config.yaml
n_head: 3
tie_embeddings: false
init: "normal"
init_std_up: 0.0549
lr: 0.00548
dataset: "wikipedia_en"
Each number is 50 + 12 x the weight over its row's rms, rounded and kept within 0 to 99. Layers, rows and columns count from 0. The size before them is the row's rms in percent of the matrix's.

# layer 4 MLP up, 512x192, rms 0.143, rows 293-329, columns 0-63
093:41 65 33 48 60 61 44 59 38 43 37 51 62 48 42 56 35 45 44 34 53 50 56 49 38 61 41 56 37 57 58 52 55 31 47 67 32 36 45 34 28 69 37 43 22 61 68 81 58 21 48 39 49 72 63 67 72 44 53 56 58 46 26 44
100:69 31 55 43 45 34 50 41 51 43 49 43 54 49 56 46 36 27 66 64 46 56 64 45 32 44 52 31 61 30 38 44 36 60 71 68 44 23 62 56 79 35 40 55 57 45 57 53 42 66 68 63 65 53 60 46 73 60 41 74 75 62 45 51
099:54 46 71 53 46 56 47 32 56 57 28 45 56 42 77 41 50 43 69 60 47 47 27 65 40 28 47 36 43 57 48 68 58 41 50 36 52 58 40 44 39 56 41 61 59 46 53 62 72 36 50 37 62 25 47 67 49 48 53 68 67 58 48 49
097:60 48 34 41 66 31 61 92 61 51 59 32 54 73 47 28 79 42 63 68 39 57 50 34 45 31 63 47 89 40 44 54 45 52 57 54 55 42 48 58 46 49 44 42 51 39 57 65 39 48 48 55 24 44 51 50 70 67 47 51 49 30 42 42
099:67 48 42 54 59 61 45 53 49 54 58 55 58 41 71 24 44 45 54 55 52 54 62 45 32 64 58 52 56 57 41 40 60 56 35 52 40 41 51 37 43 57 73 45 39 46 30 44 58 72 44 57 45 48 60 44 64 35 65 26 50 60 40 58
109:46 56 48 56 14 46 44 62 54 37 62 38 33 51 44 45 34 59 51 54 29 47 51 58 62 38 50 68 33 63 37 54 69 47 37 39 71 46 52 55 47 47 44 39 72 47 59 26 46 39 44 47 60 43 58 75 56 51 57 47 23 69 75 51
103:72 46 41 49 34 43 44 58 64 71 50 56 31 52 57 70 30 42 27 25 41 49 42 33 42 57 34 51 26 45 54 36 57 63 50 66 43 31 56 54 65 46 55 46 38 45 56 54 21 30 37 27 79 50 42 59 47 52 35 36 50 47 76 44
098:37 46 56 51 50 34 24 43 58 57 31 47 31 44 55 55 44 44 60 74 25 51 55 18 83 32 68 28 57 51 48 58 75 48 51 55 36 55 53 48 29 61 46 29 47 53 41 45 38 52 46 40 60 36 29 32 60 66 43 57 58 50 45 49
102:34 52 54 34 35 20 49 70 67 53 55 47 54 38 66 52 28 41 34 52 57 63 44 67 64 51 48 56 54 57 29 38 47 62 32 63 69 56 53 53 59 31 62 58 54 65 36 31 46 48 46 50 58 36 45 41 49 34 25 50 40 36 41 47
099:63 34 71 54 69 34 55 41 59 60 63 45 45 67 67 46 45 48 54 53 35 46 52 66 43 37 43 27 71 45 65 33 33 23 62 23 43 55 29 55 51 65 49 54 34 39 62 28 44 52 40 73 47 50 41 63 50 53 56 11 41 47 57 39
096:55 47 61 66 33 45 42 55 63 66 57 59 38 56 37 33 31 65 27 58 63 55 51 51 49 54 55 56 48 55 41 27 50 46 65 76 68 32 32 48 46 42 50 55 49 61 24 46 62 52 55 53 50 27 55 61 49 63 51 55 51 61 61 36
105:27 38 40 34 61 37 56 33 57 58 49 50 64 35 51 48 56 69 53 45 46 58 58 55 56 48 39 45 34 55 55 45 29 43 69 53 66 28 43 28 53 52 45 75 59 53 65 49 39 53 57 49 55 64 47 43 66 45 53 53 40 40 53 14
096:66 31 38 51 57 50 42 55 61 47 47 35 27 53 53 46 32 41 61 47 44 33 53 45 38 64 46 39 26 69 66 34 59 58 43 35 65 44 41 76 68 49 42 64 46 45 27 65 59 45 38 49 50 61 45 60 35 34 61 53 75 61 57 41
101:44 38 37 62 27 41 53 42 43 36 53 53 41 32 52 59 48 44 67 40 45 51 41 67 52 74 60 37 51 64 46 44 56 51 50 53 42 55 43 36 40 62 37 50 63 46 53 49 39 54 43 30 49 55 60 39 46 49 51 44 54 50 48 58
098:65 54 55 57 56 58 50 61 43 40 43 57 47 37 49 58 53 53 48 22 35 51 20 50 41 70 54 54 45 51 51 53 40 58 54 62 51 42 55 49 45 40 40 52 47 45 55 31 59 53 41 78 65 31 41 61 42 16 55 43 42 67 29 53
093:58 40 53 43 59 58 66 51 37 45 78 47 70 32 71 69 75 54 45 75 42 54 38 55 66 48 52 60 69 55 52 49 45 52 40 59 51 70 39 53 62 38 52 65 49 46 62 34 49 59 57 28 39 51 62 64 60 35 43 63 32 72 46 29
090:54 64 69 46 39 54 62 47 40 42 35 57 38 44 34 59 33 43 35 45 74 29 52 49 60 68 59 37 32 59 59 36 19 54 50 72 60 37 53 35 61 85 44 29 44 41 55 43 60 67 49 43 26 61 41 64 47 41 45 49 47 57 56 62
096:48 50 37 67 62 45 60 54 23 55 36 63 27 30 77 72 80 63 52 63 59 54 44 47 53 59 67 57 47 62 42 60 50 47 42 56 60 53 59 26 57 46 42 44 70 48 31 50 49 59 45 43 47 66 60 57 60 49 31 53 33 35 53 54
102:52 50 54 45 57 52 49 57 37 52 60 52 49 45 55 59 60 41 24 52 44 38 28 25 35 19 51 24 46 48 43 46 48 45 37 59 40 44 52 30 46 58 60 48 44 54 55 39 58 42 47 56 53 49 52 70 49 57 62 39 62 43 44 70
101:55 67 32 41 70 32 58 41 65 49 73 39 62 65 34 38 60 33 51 35 69 64 63 58 45 52 73 45 73 36 57 48 51 54 60 61 46 40 30 51 43 34 32 38 52 62 57 50 49 51 70 42 60 50 63 44 50 53 55 27 36 54 55 46
099:60 55 35 58 22 43 73 27 53 46 54 54 38 40 53 64 62 56 61 67 66 43 51 68 63 41 41 55 56 50 51 32 69 68 38 38 40 40 25 36 56 32 55 37 51 80 44 51 63 54 59 50 42 60 80 41 50 40 34 43 71 33 35 59
106:66 48 58 42 59 34 47 60 32 40 31 36 46 35 57 68 49 60 54 57 29 32 24 49 79 55 73 65 33 49 53 31 48 52 32 52 53 42 51 60 44 73 61 48 32 50 57 55 51 59 54 69 60 53 38 46 51 40 49 48 74 35 54 46
101:44 38 58 60 68 62 55 64 51 60 57 52 46 55 51 52 54 49 56 48 67 56 73 62 39 62 67 45 44 41 48 61 56 41 48 44 37 61 55 47 32 42 39 43 54 56 56 52 33 52 48 46 49 34 45 40 53 38 49 48 22 40 68 43
093:48 48 53 38 58 35 73 49 46 49 51 50 60 61 75 31 48 58 36 49 43 46 34 55 50 36 51 33 59 43 43 59 60 54 52 44 55 80 52 57 36 38 24 80 56 47 43 46 39 76 41 79 36 47 57 39 65 43 53 45 43 60 67 48
102:46 36 49 48 26 44 67 74 51 52 72 51 61 38 46 57 45 47 54 60 59 43 42 63 80 33 51 49 48 58 58 23 52 51 73 55 66 31 52 55 19 59 46 54 43 47 41 40 28 58 56 54 44 39 79 62 58 54 65 68 38 48 40 38
104:34 48 48 72 85 51 57 66 52 53 72 61 38 36 44 62 52 58 34 55 39 53 70 46 42 58 37 45 60 56 46 63 70 38 45 37 49 73 47 61 53 39 64 80 57 63 65 80 52 57 56 27 48 47 52 53 39 46 49 74 42 57 47 48
102:28 43 58 50 29 52 45 66 56 51 56 69 47 49 31 49 46 33 54 35 45 25 43 34 36 60 42 54 45 51 58 47 41 53 50 45 54 55 49 44 35 36 52 56 63 53 27 47 53 48 58 43 41 53 50 28 54 35 67 38 79 31 42 27
100:41 55 47 43 38 40 71 56 27 44 65 55 62 60 54 57 58 56 64 60 58 61 62 65 19 47 46 51 50 39 81 59 59 53 61 25 72 66 64 30 61 52 54 52 46 52 29 38 36 57 51 49 47 58 44 55 58 53 61 44 51 54 55 61
099:76 57 23 58 43 59 52 37 40 51 47 50 56 48 46 66 34 50 61 48 35 57 53 43 29 43 49 29 35 51 61 52 60 38 66 72 66 41 55 54 44 30 60 49 49 23 61 54 56 47 58 68 62 63 59 39 30 46 26 41 69 37 53 43
097:50 22 67 44 62 62 46 54 34 42 55 53 66 51 32 38 42 49 41 67 67 44 51 62 64 62 56 57 22 45 51 46 74 56 39 17 55 45 44 56 64 32 52 56 51 66 60 69 36 70 34 58 32 40 55 51 73 64 59 44 66 44 41 56
111:53 45 49 39 38 50 56 45 26 57 51 52 72 45 68 49 34 61 54 57 40 55 41 67 54 46 51 54 33 66 42 25 29 47 62 39 41 49 45 52 66 60 44 49 51 57 32 40 39 54 28 51 52 56 28 74 44 45 25 48 63 43 59 64
097:46 40 75 42 63 71 30 49 59 64 34 46 63 58 51 52 41 41 49 34 46 55 34 58 67 36 60 66 50 22 52 67 63 51 53 68 56 44 58 30 57 41 56 34 26 39 52 06 52 56 43 43 42 62 34 56 20 48 56 39 49 43 41 37
097:47 72 44 42 32 57 70 29 62 58 40 54 52 63 50 63 46 61 47 40 40 56 45 57 42 50 57 51 46 52 47 30 51 57 70 81 73 45 65 44 56 44 62 53 52 52 51 59 51 73 53 54 57 42 59 57 43 28 45 67 28 70 51 53
098:85 52 37 59 35 63 35 45 52 30 40 41 49 47 57 58 51 48 48 48 74 63 49 36 65 49 54 59 51 63 21 58 52 41 48 59 46 48 42 43 49 69 32 59 62 59 23 61 50 55 56 23 44 49 44 52 62 48 61 57 58 51 43 65
092:48 49 39 54 37 32 50 54 46 51 36 64 68 30 46 79 51 41 64 59 44 35 71 53 63 54 69 61 46 64 62 44 52 55 65 55 48 31 80 37 37 62 67 42 51 41 52 54 31 44 46 46 58 51 32 51 25 38 43 50 36 64 54 72
107:31 37 49 51 41 43 70 48 60 61 71 56 73 46 27 38 57 44 51 51 34 53 52 49 34 54 35 55 64 60 72 60 39 61 59 47 38 54 62 44 25 35 48 43 47 62 46 46 53 43 81 37 52 54 49 57 37 17 41 44 47 35 31 40
105:64 59 48 77 56 47 75 36 43 30 46 48 44 75 32 46 61 36 58 74 52 58 46 56 56 52 53 59 42 24 43 43 57 62 60 38 39 23 48 65 65 49 52 44 60 49 53 45 50 28 45 47 45 57 42 59 53 75 46 63 74 53 55 29
# layer 4 MLP down (transposed), 512x192, rms 0.139, rows 293-328, columns 0-63
088:69 43 40 26 51 41 83 46 35 66 38 29 81 52 62 52 70 61 52 59 51 45 62 51 54 20 36 48 21 46 71 42 70 46 48 44 47 44 48 37 49 44 44 47 40 50 41 44 53 59 84 33 63 49 43 53 50 57 43 58 49 51 61 51
094:44 57 44 63 57 44 71 49 48 46 56 59 60 62 67 32 51 71 25 70 39 43 57 39 64 69 51 54 38 40 40 52 78 55 39 33 63 30 57 67 30 81 51 39 68 43 41 27 47 40 48 50 58 41 48 41 50 51 57 52 47 48 51 63
098:30 53 60 56 54 38 51 59 29 47 61 42 31 26 27 57 61 69 72 49 35 57 51 53 23 51 42 36 52 45 44 56 50 53 25 33 41 47 51 53 70 31 42 49 49 57 53 59 38 42 45 33 55 40 35 35 48 22 29 42 34 52 66 61
101:61 40 50 57 55 49 51 54 45 45 56 46 47 57 50 34 31 63 50 63 77 61 43 54 31 49 60 79 62 37 28 63 59 48 36 53 51 48 60 53 50 50 67 35 50 49 72 45 39 55 59 43 61 35 43 51 43 38 41 33 38 45 37 55
103:48 42 62 51 36 56 53 25 38 66 43 60 61 55 57 60 73 24 55 35 54 57 53 56 78 61 63 66 44 73 56 47 49 47 46 39 38 32 75 52 50 46 51 45 29 49 57 58 46 50 76 57 46 48 38 70 39 44 54 37 48 49 61 36
096:69 58 40 66 64 46 54 58 45 55 56 39 43 56 58 42 45 52 67 39 46 40 63 45 72 54 55 54 61 60 49 49 54 52 55 19 73 31 41 52 36 41 62 74 49 42 46 50 53 52 49 43 50 48 63 41 62 54 54 65 42 42 52 58
103:44 45 32 28 60 47 90 67 50 44 65 63 53 57 50 50 35 51 67 70 58 38 39 40 44 79 37 46 51 50 67 72 60 32 42 48 64 34 49 46 36 46 48 58 64 60 64 31 58 34 52 41 67 48 49 59 41 43 38 86 53 40 42 78
099:51 60 58 70 52 59 66 61 54 54 69 36 58 49 63 61 40 47 38 47 48 33 60 47 44 55 29 57 45 52 36 46 48 53 41 67 58 89 38 37 48 69 56 52 45 70 50 60 63 45 48 42 58 49 55 54 69 43 32 42 45 70 48 65
100:42 42 40 23 56 50 60 50 53 76 45 59 48 56 54 68 39 63 80 57 35 35 32 50 48 46 51 68 18 70 54 46 49 50 31 46 67 33 50 60 33 45 54 27 40 70 36 45 41 69 36 50 40 39 57 57 61 58 48 26 53 49 62 41
105:49 44 64 51 51 46 59 22 29 52 60 48 47 67 57 64 50 70 47 68 61 68 35 30 46 53 31 34 51 51 52 45 50 49 65 74 58 47 58 43 64 63 53 44 55 74 38 29 77 46 61 35 42 61 41 51 44 58 39 57 41 43 41 49
096:54 52 42 39 58 34 71 28 38 34 37 59 55 41 43 63 44 57 34 54 41 47 49 61 66 39 57 65 61 46 65 48 41 41 50 41 47 57 49 52 49 53 46 37 24 34 10 56 53 32 53 48 48 35 34 71 39 40 65 46 59 56 53 58
098:45 56 43 44 43 60 63 48 46 37 63 48 51 40 56 66 47 69 40 51 35 60 64 56 63 35 35 33 34 67 53 58 37 45 70 43 35 56 55 61 36 62 47 63 61 83 57 53 59 53 62 24 70 40 68 53 44 55 20 49 36 54 65 34
100:46 51 42 46 55 75 31 70 56 70 71 78 52 64 55 55 45 29 56 19 60 45 45 50 27 31 44 47 47 64 48 69 41 58 51 52 43 48 57 52 59 46 61 30 53 53 38 32 60 50 58 63 57 33 60 61 51 50 42 70 67 42 41 73
102:62 66 66 49 59 60 43 43 50 57 53 62 53 68 57 52 67 41 36 38 42 49 44 53 48 52 56 37 81 40 35 48 34 57 36 56 47 40 63 54 51 58 41 53 36 39 61 46 75 59 56 58 42 58 41 53 67 54 67 44 45 35 28 52
096:58 51 40 49 53 58 33 42 58 67 60 68 62 57 60 41 42 52 48 47 41 49 52 57 31 27 51 52 51 43 46 49 54 51 48 48 45 57 34 41 66 50 55 75 54 43 19 69 77 36 21 48 39 42 49 38 51 50 57 45 59 46 55 59
089:51 34 47 31 37 37 64 39 59 41 59 63 63 46 42 37 52 25 43 73 61 61 57 52 45 59 48 49 39 41 60 49 45 45 48 39 49 44 45 59 38 47 46 48 71 55 53 38 78 43 55 73 40 40 48 26 55 75 54 44 55 54 25 46
095:49 41 58 44 55 39 64 52 86 28 41 55 54 58 27 42 38 28 52 55 61 53 85 72 45 47 48 51 29 39 43 59 48 48 29 53 25 46 50 49 50 40 27 55 75 38 53 62 71 47 53 47 57 50 55 59 65 68 67 35 43 63 45 39
101:49 47 58 60 66 43 38 61 34 38 37 36 60 20 61 44 60 40 50 61 61 63 50 36 50 47 50 34 46 27 44 65 61 29 37 57 52 54 59 59 41 44 39 32 47 58 50 44 29 58 48 34 34 67 42 69 41 58 39 57 44 60 56 70
102:53 51 60 54 41 50 57 69 42 47 58 62 60 45 62 30 30 73 48 84 57 61 57 43 63 30 48 53 37 52 29 45 59 43 56 76 60 45 64 36 70 65 71 51 63 45 41 52 60 63 49 58 32 49 64 51 52 60 73 61 43 31 42 60
102:49 51 74 66 37 69 39 63 38 49 58 51 56 42 67 51 56 33 68 65 42 39 54 41 32 30 54 50 66 69 47 67 76 44 49 55 52 51 47 66 45 62 64 34 49 48 33 58 36 46 20 59 43 50 45 45 58 38 65 51 53 39 30 54
099:62 56 57 32 53 45 39 65 41 49 55 72 43 50 44 41 38 62 42 55 57 40 65 52 42 59 67 44 47 42 55 50 47 56 48 48 33 49 79 55 37 61 63 62 41 75 74 71 53 53 33 58 58 43 67 64 68 55 63 50 52 56 42 22
106:53 47 58 63 50 59 45 42 53 37 52 67 47 43 35 52 52 44 52 37 32 50 62 45 27 67 39 59 53 46 58 64 56 57 36 58 70 74 47 78 47 60 48 41 32 45 46 58 42 54 36 80 40 57 62 28 50 52 36 39 36 50 25 52
099:58 43 43 48 50 44 59 51 41 38 39 77 27 50 59 47 64 61 39 58 52 46 30 49 57 74 67 42 34 32 47 46 70 21 47 47 53 43 58 56 52 43 67 33 32 47 45 51 53 57 69 40 83 54 49 50 45 67 53 60 51 44 61 50
099:40 63 49 34 69 49 58 62 44 71 47 47 66 18 29 47 67 59 36 54 59 46 53 40 53 64 71 42 44 66 28 46 59 52 53 65 46 69 39 49 51 77 49 60 41 51 65 40 27 63 57 42 59 41 24 50 28 46 37 52 65 58 40 52
105:22 61 66 47 43 61 42 34 29 45 65 36 33 35 37 55 61 62 70 58 59 54 30 56 41 34 56 48 75 64 34 37 59 36 64 40 55 41 41 67 43 50 54 55 60 52 54 55 41 44 54 51 53 40 41 46 52 29 67 55 52 40 33 59
100:51 33 47 33 49 81 41 89 42 44 33 58 57 60 64 43 65 50 61 44 37 51 64 47 63 42 55 68 45 43 47 51 61 38 51 26 43 23 49 30 64 64 42 62 54 64 48 49 44 36 38 44 65 41 54 48 53 61 50 52 60 32 42 54
104:54 49 63 70 37 57 41 39 49 28 65 50 35 46 58 64 44 46 32 42 43 67 47 43 43 33 43 48 79 48 43 79 35 34 46 57 67 53 51 58 54 41 61 43 56 25 64 43 40 60 50 57 41 69 38 58 44 47 57 45 57 52 44 39
100:65 59 19 41 35 46 46 55 49 38 39 57 54 59 61 53 52 50 45 35 44 57 50 35 53 49 47 50 41 31 42 37 38 42 60 64 47 43 54 29 64 40 47 25 52 42 62 75 74 35 54 36 26 53 33 56 43 51 54 31 70 63 47 60
099:48 50 49 49 29 55 50 49 49 64 31 67 71 47 45 45 80 62 54 47 33 50 58 54 53 54 49 50 63 57 33 28 55 64 31 34 40 58 39 71 60 42 31 48 37 49 65 54 81 44 66 37 39 66 43 43 44 60 43 59 72 48 57 52
096:59 24 25 42 54 47 51 64 52 63 64 42 56 67 40 42 44 65 56 51 83 60 40 40 66 57 58 51 47 55 37 32 39 58 32 36 32 44 53 52 59 68 47 54 69 45 50 39 45 47 66 56 61 38 66 62 39 60 51 34 40 44 55 48
106:79 54 85 39 61 31 53 58 47 46 60 60 42 70 37 51 49 55 40 45 44 41 46 49 64 67 54 42 52 59 72 73 46 46 59 50 66 63 75 28 37 54 48 55 60 37 45 44 65 44 32 42 52 63 61 58 44 43 47 34 42 56 54 52
091:50 76 30 49 68 49 62 49 43 69 50 50 54 36 42 40 45 36 42 27 48 58 55 53 43 37 38 44 57 51 68 53 45 54 69 46 58 38 44 31 52 75 41 66 51 49 43 71 56 42 70 65 61 35 53 56 64 39 41 38 54 45 53 62
098:70 63 46 41 27 69 64 30 39 67 58 40 38 46 52 59 45 50 59 54 47 32 48 42 47 55 44 64 62 64 40 45 33 49 57 45 42 24 80 60 46 24 51 53 45 38 43 43 45 64 41 40 51 54 39 48 61 40 76 59 40 66 50 60
099:70 57 36 49 68 37 41 53 58 64 45 65 70 67 58 48 39 53 61 27 82 53 60 34 60 81 61 57 61 26 69 49 38 54 70 47 41 47 41 58 52 53 28 58 56 51 37 54 51 39 68 34 34 59 48 63 61 61 59 44 57 47 44 59
102:36 40 58 54 37 45 51 60 33 65 43 46 59 58 54 35 50 50 46 54 43 57 65 68 54 48 44 24 72 46 61 70 05 34 79 55 44 48 36 48 49 62 58 22 51 65 47 62 53 39 38 53 57 54 56 51 63 49 47 48 58 57 52 66
107:38 56 63 56 67 54 52 52 48 82 48 50 51 50 44 61 63 60 57 57 54 57 45 57 26 46 67 49 35 44 40 42 41 36 59 60 40 55 74 48 45 60 41 64 27 50 45 58 47 57 55 65 47 72 48 53 46 52 48 49 54 62 61 39
# layer 4 MLP gate, 512x192, rms 0.148, rows 294-329, columns 0-63
094:51 55 44 52 56 58 51 35 56 41 64 40 63 58 39 67 39 53 38 50 75 72 38 61 47 50 67 58 29 63 72 62 69 65 57 53 39 59 42 43 47 58 51 45 51 75 57 40 62 35 48 41 56 37 60 72 57 52 46 57 32 49 52 46
101:43 72 54 76 76 54 52 27 40 65 51 35 54 40 51 43 37 39 50 79 51 45 42 59 59 47 48 50 62 37 53 46 27 50 46 59 44 48 62 54 48 75 47 58 61 49 60 52 43 43 47 71 37 52 46 47 46 65 41 40 46 31 36 51
108:57 59 45 39 54 44 23 27 49 52 54 74 65 47 50 54 18 38 53 43 64 52 43 59 33 32 57 46 66 66 50 21 49 53 37 51 64 54 63 60 54 45 60 39 44 60 36 46 53 70 59 52 64 44 34 57 41 52 47 69 61 61 58 48
100:63 54 56 63 42 26 63 49 36 57 42 40 65 55 49 39 28 45 39 45 60 42 48 50 30 64 51 65 32 34 60 78 55 62 54 39 62 57 62 73 57 45 56 84 72 54 51 43 34 58 40 62 45 61 45 57 45 47 48 63 49 53 58 52
099:49 81 40 32 31 53 47 52 67 43 54 64 62 60 59 53 54 51 58 60 52 44 41 60 34 44 54 66 65 33 52 55 50 46 54 61 51 34 30 57 62 47 40 38 58 48 65 35 47 74 54 45 42 47 39 35 58 35 46 41 66 61 54 50
110:45 57 34 47 39 36 78 46 53 39 63 44 30 67 67 44 51 39 44 57 74 49 31 37 47 44 61 52 83 50 60 34 55 43 22 50 52 33 34 48 54 53 46 40 52 63 33 59 53 50 62 47 62 57 52 51 53 59 48 64 51 56 36 41
097:50 51 46 73 61 49 57 83 61 51 49 47 60 62 30 75 55 39 54 57 59 77 45 43 44 47 61 51 59 51 34 53 54 32 40 60 74 59 48 45 55 44 31 55 38 85 43 77 49 39 34 41 39 50 31 48 39 54 35 38 33 46 60 52
103:46 32 45 47 63 47 54 44 49 45 41 71 52 31 39 47 53 30 38 42 40 49 33 38 49 56 62 60 50 67 46 68 37 23 45 47 42 83 77 49 25 53 38 46 69 36 37 54 54 57 58 44 35 63 75 41 39 58 52 47 48 65 45 36
106:35 45 69 53 57 51 39 65 52 55 39 36 50 46 63 48 65 70 54 42 48 53 47 63 72 31 29 27 45 59 69 62 54 63 69 53 40 70 53 59 15 56 47 41 50 69 53 31 63 64 41 74 37 68 51 50 68 48 70 53 53 59 48 47
092:65 47 63 43 57 60 56 57 40 73 84 86 79 56 46 47 39 43 45 49 56 47 75 15 43 42 52 55 58 60 32 63 50 53 65 57 47 49 52 44 43 44 36 64 41 46 63 64 53 46 42 56 49 52 61 51 50 58 44 41 52 54 56 56
105:45 53 48 45 64 73 66 31 54 43 71 43 43 27 49 52 57 57 47 43 52 50 43 45 68 47 56 66 44 71 33 24 57 58 72 47 55 50 54 23 37 55 41 60 53 54 54 48 47 45 51 51 73 45 46 40 45 46 58 56 52 65 63 49
095:46 44 59 66 49 61 42 48 51 70 67 68 66 39 54 56 65 25 33 29 60 49 32 57 50 21 65 21 28 56 57 39 61 41 44 58 67 25 47 60 56 55 64 59 37 31 40 52 43 40 37 42 63 67 40 53 55 32 58 59 66 36 51 52
096:40 47 46 52 50 50 21 29 45 60 45 49 40 72 47 31 57 44 42 39 39 59 67 74 69 37 37 32 52 25 53 68 55 55 29 72 52 52 35 51 43 62 50 50 43 39 51 38 45 43 37 44 54 46 55 41 65 59 51 52 66 41 59 56
088:50 48 45 35 64 60 45 42 63 53 63 53 56 44 36 54 51 49 59 50 59 49 48 70 60 44 54 50 52 32 32 48 64 40 54 67 39 56 43 34 37 32 45 37 27 56 39 70 35 51 57 88 36 48 49 35 74 50 40 46 46 73 61 52
083:59 43 51 38 31 51 56 48 47 59 37 45 61 43 45 28 55 63 60 67 40 58 29 63 62 51 47 47 39 45 27 37 40 26 47 40 38 70 40 47 58 38 88 49 46 53 60 61 51 57 54 64 49 45 53 45 64 43 55 61 50 38 26 52
092:26 62 60 60 47 56 45 63 32 51 47 63 59 36 67 32 52 50 48 70 50 48 29 56 43 36 45 47 41 59 57 28 39 70 41 64 67 64 63 64 53 59 45 52 40 43 52 32 29 63 38 50 57 67 37 24 38 39 59 55 16 37 38 47
102:65 54 38 26 58 55 44 59 53 51 48 70 43 52 62 50 58 27 35 58 55 61 63 48 35 64 59 52 48 28 49 54 36 48 57 34 56 20 44 45 55 39 46 40 53 66 61 46 32 51 48 16 50 56 49 27 63 61 62 40 58 49 37 58
104:28 41 62 73 58 47 65 59 43 48 71 43 40 61 46 36 32 49 56 39 40 35 58 59 49 58 48 43 69 39 42 41 48 66 38 57 36 50 37 34 55 47 43 36 61 55 40 55 34 67 35 66 59 40 38 54 60 39 60 65 50 68 37 64
104:69 53 69 47 48 54 46 51 49 67 71 46 48 50 54 59 63 57 68 67 44 59 47 44 55 49 59 47 59 39 44 42 46 54 37 57 68 52 44 40 60 67 59 59 46 85 39 83 64 55 42 63 51 67 51 27 29 67 62 52 48 44 59 40
103:62 45 41 49 53 43 48 46 49 49 38 21 43 52 67 53 48 41 38 44 56 42 63 30 65 52 47 66 49 51 67 63 45 54 55 46 72 51 50 57 52 52 26 33 46 34 40 51 67 53 58 51 47 44 40 49 36 60 39 62 41 43 65 57
112:84 39 28 49 62 39 29 56 47 58 58 38 24 42 49 57 65 47 41 57 56 48 49 57 56 40 45 65 51 43 27 25 41 53 51 43 69 61 52 29 35 63 66 43 37 60 42 46 37 54 40 42 55 35 73 48 63 49 84 55 64 42 53 61
101:40 40 34 37 35 67 36 44 55 41 62 47 58 58 55 49 58 34 33 42 46 63 57 64 57 56 56 27 52 69 27 50 42 65 42 63 58 58 49 59 49 57 67 71 67 36 49 41 39 65 48 33 47 34 37 26 42 47 18 54 58 66 49 80
096:42 47 30 55 78 64 45 49 41 61 73 60 68 50 39 53 46 48 51 56 67 39 53 44 64 72 58 36 53 63 30 53 52 31 53 35 50 66 54 48 72 44 41 32 65 47 61 45 61 55 42 43 47 55 55 56 50 50 58 43 57 40 45 23
100:50 71 70 53 38 59 28 33 62 46 41 47 43 52 52 61 43 57 50 41 58 64 55 37 47 52 52 41 67 31 59 61 69 54 62 66 40 61 29 62 69 24 54 23 46 61 69 49 60 32 61 54 68 67 33 42 49 63 32 70 39 69 48 37
121:54 17 50 53 29 63 52 55 62 47 58 53 90 41 59 60 45 48 75 51 76 38 50 35 50 50 38 45 58 51 29 42 38 33 66 51 48 55 51 52 50 56 56 40 62 49 55 75 42 64 53 75 26 39 60 41 44 55 51 49 45 46 48 59
105:54 41 52 60 37 51 44 66 35 67 58 56 41 46 70 57 34 55 85 45 21 57 41 51 58 60 63 51 52 58 50 39 52 49 58 69 58 48 53 62 64 62 36 41 55 33 57 39 52 59 36 57 34 46 36 51 46 81 42 32 50 52 66 69
096:42 49 47 65 83 47 44 39 47 66 52 23 74 44 41 47 38 53 60 39 34 50 38 47 49 54 43 66 58 74 42 38 68 66 65 51 63 45 42 59 45 61 64 71 34 62 42 36 62 58 50 70 40 42 61 49 61 46 50 54 46 55 30 35
095:59 38 66 49 23 49 44 35 48 54 28 72 52 47 49 57 76 55 59 40 57 61 42 57 52 71 60 40 42 49 38 26 38 78 66 48 47 35 54 45 42 64 53 30 45 46 41 46 59 35 32 49 59 61 22 61 55 56 40 45 36 28 67 59
091:63 48 38 60 55 48 52 45 38 47 41 61 55 74 33 49 55 56 45 50 37 15 44 43 68 60 50 55 65 58 63 60 25 56 38 60 82 56 72 43 60 59 55 65 48 14 41 25 50 53 41 38 53 49 42 37 47 50 30 22 57 57 34 67
118:37 33 47 57 63 56 68 58 55 52 38 44 54 40 28 35 63 56 42 55 63 68 59 64 45 56 38 44 16 44 53 49 52 58 48 31 65 53 42 48 59 60 55 53 24 38 38 50 67 54 42 78 50 56 43 46 69 57 43 50 25 64 44 29
089:49 49 35 56 42 60 34 41 43 72 40 31 62 50 59 68 57 51 67 52 63 44 42 73 56 30 50 48 38 59 65 59 53 60 63 31 59 54 61 50 66 65 63 63 69 41 30 34 52 61 48 41 53 49 55 72 62 50 51 22 67 40 45 61
092:25 43 65 33 38 51 32 63 60 41 49 52 56 36 68 48 50 34 49 52 49 68 59 71 41 59 43 69 67 51 59 74 41 36 62 47 48 26 50 34 53 64 68 14 30 32 39 50 52 40 55 43 59 53 48 56 56 74 51 43 41 69 69 49
103:60 49 53 36 46 52 59 62 42 42 64 44 38 57 48 49 47 35 55 34 68 64 60 43 50 55 45 60 35 52 52 41 47 65 39 39 45 43 48 32 50 34 44 53 45 42 42 47 47 76 56 47 55 51 37 41 64 47 38 34 49 70 67 48
089:39 53 53 41 41 57 48 49 59 53 59 37 73 53 38 44 46 55 38 62 70 47 38 47 49 45 47 37 53 37 39 48 20 66 63 61 59 51 47 39 72 58 25 62 46 39 49 65 60 49 56 51 44 68 59 40 70 57 39 76 41 45 53 61
110:40 67 56 37 69 34 50 38 54 74 46 56 37 44 36 50 51 63 46 43 41 74 45 59 38 50 67 45 40 35 58 47 54 50 62 54 53 63 40 50 47 59 23 71 38 54 63 47 26 52 47 53 36 42 37 45 50 37 21 37 39 54 62 38
108:34 29 50 51 62 28 63 45 32 52 73 40 77 51 51 49 48 47 40 75 54 54 62 59 50 80 50 56 60 31 68 73 74 53 39 38 43 65 44 64 62 42 39 47 51 84 62 56 36 51 61 60 41 49 56 44 49 65 61 65 48 37 43 48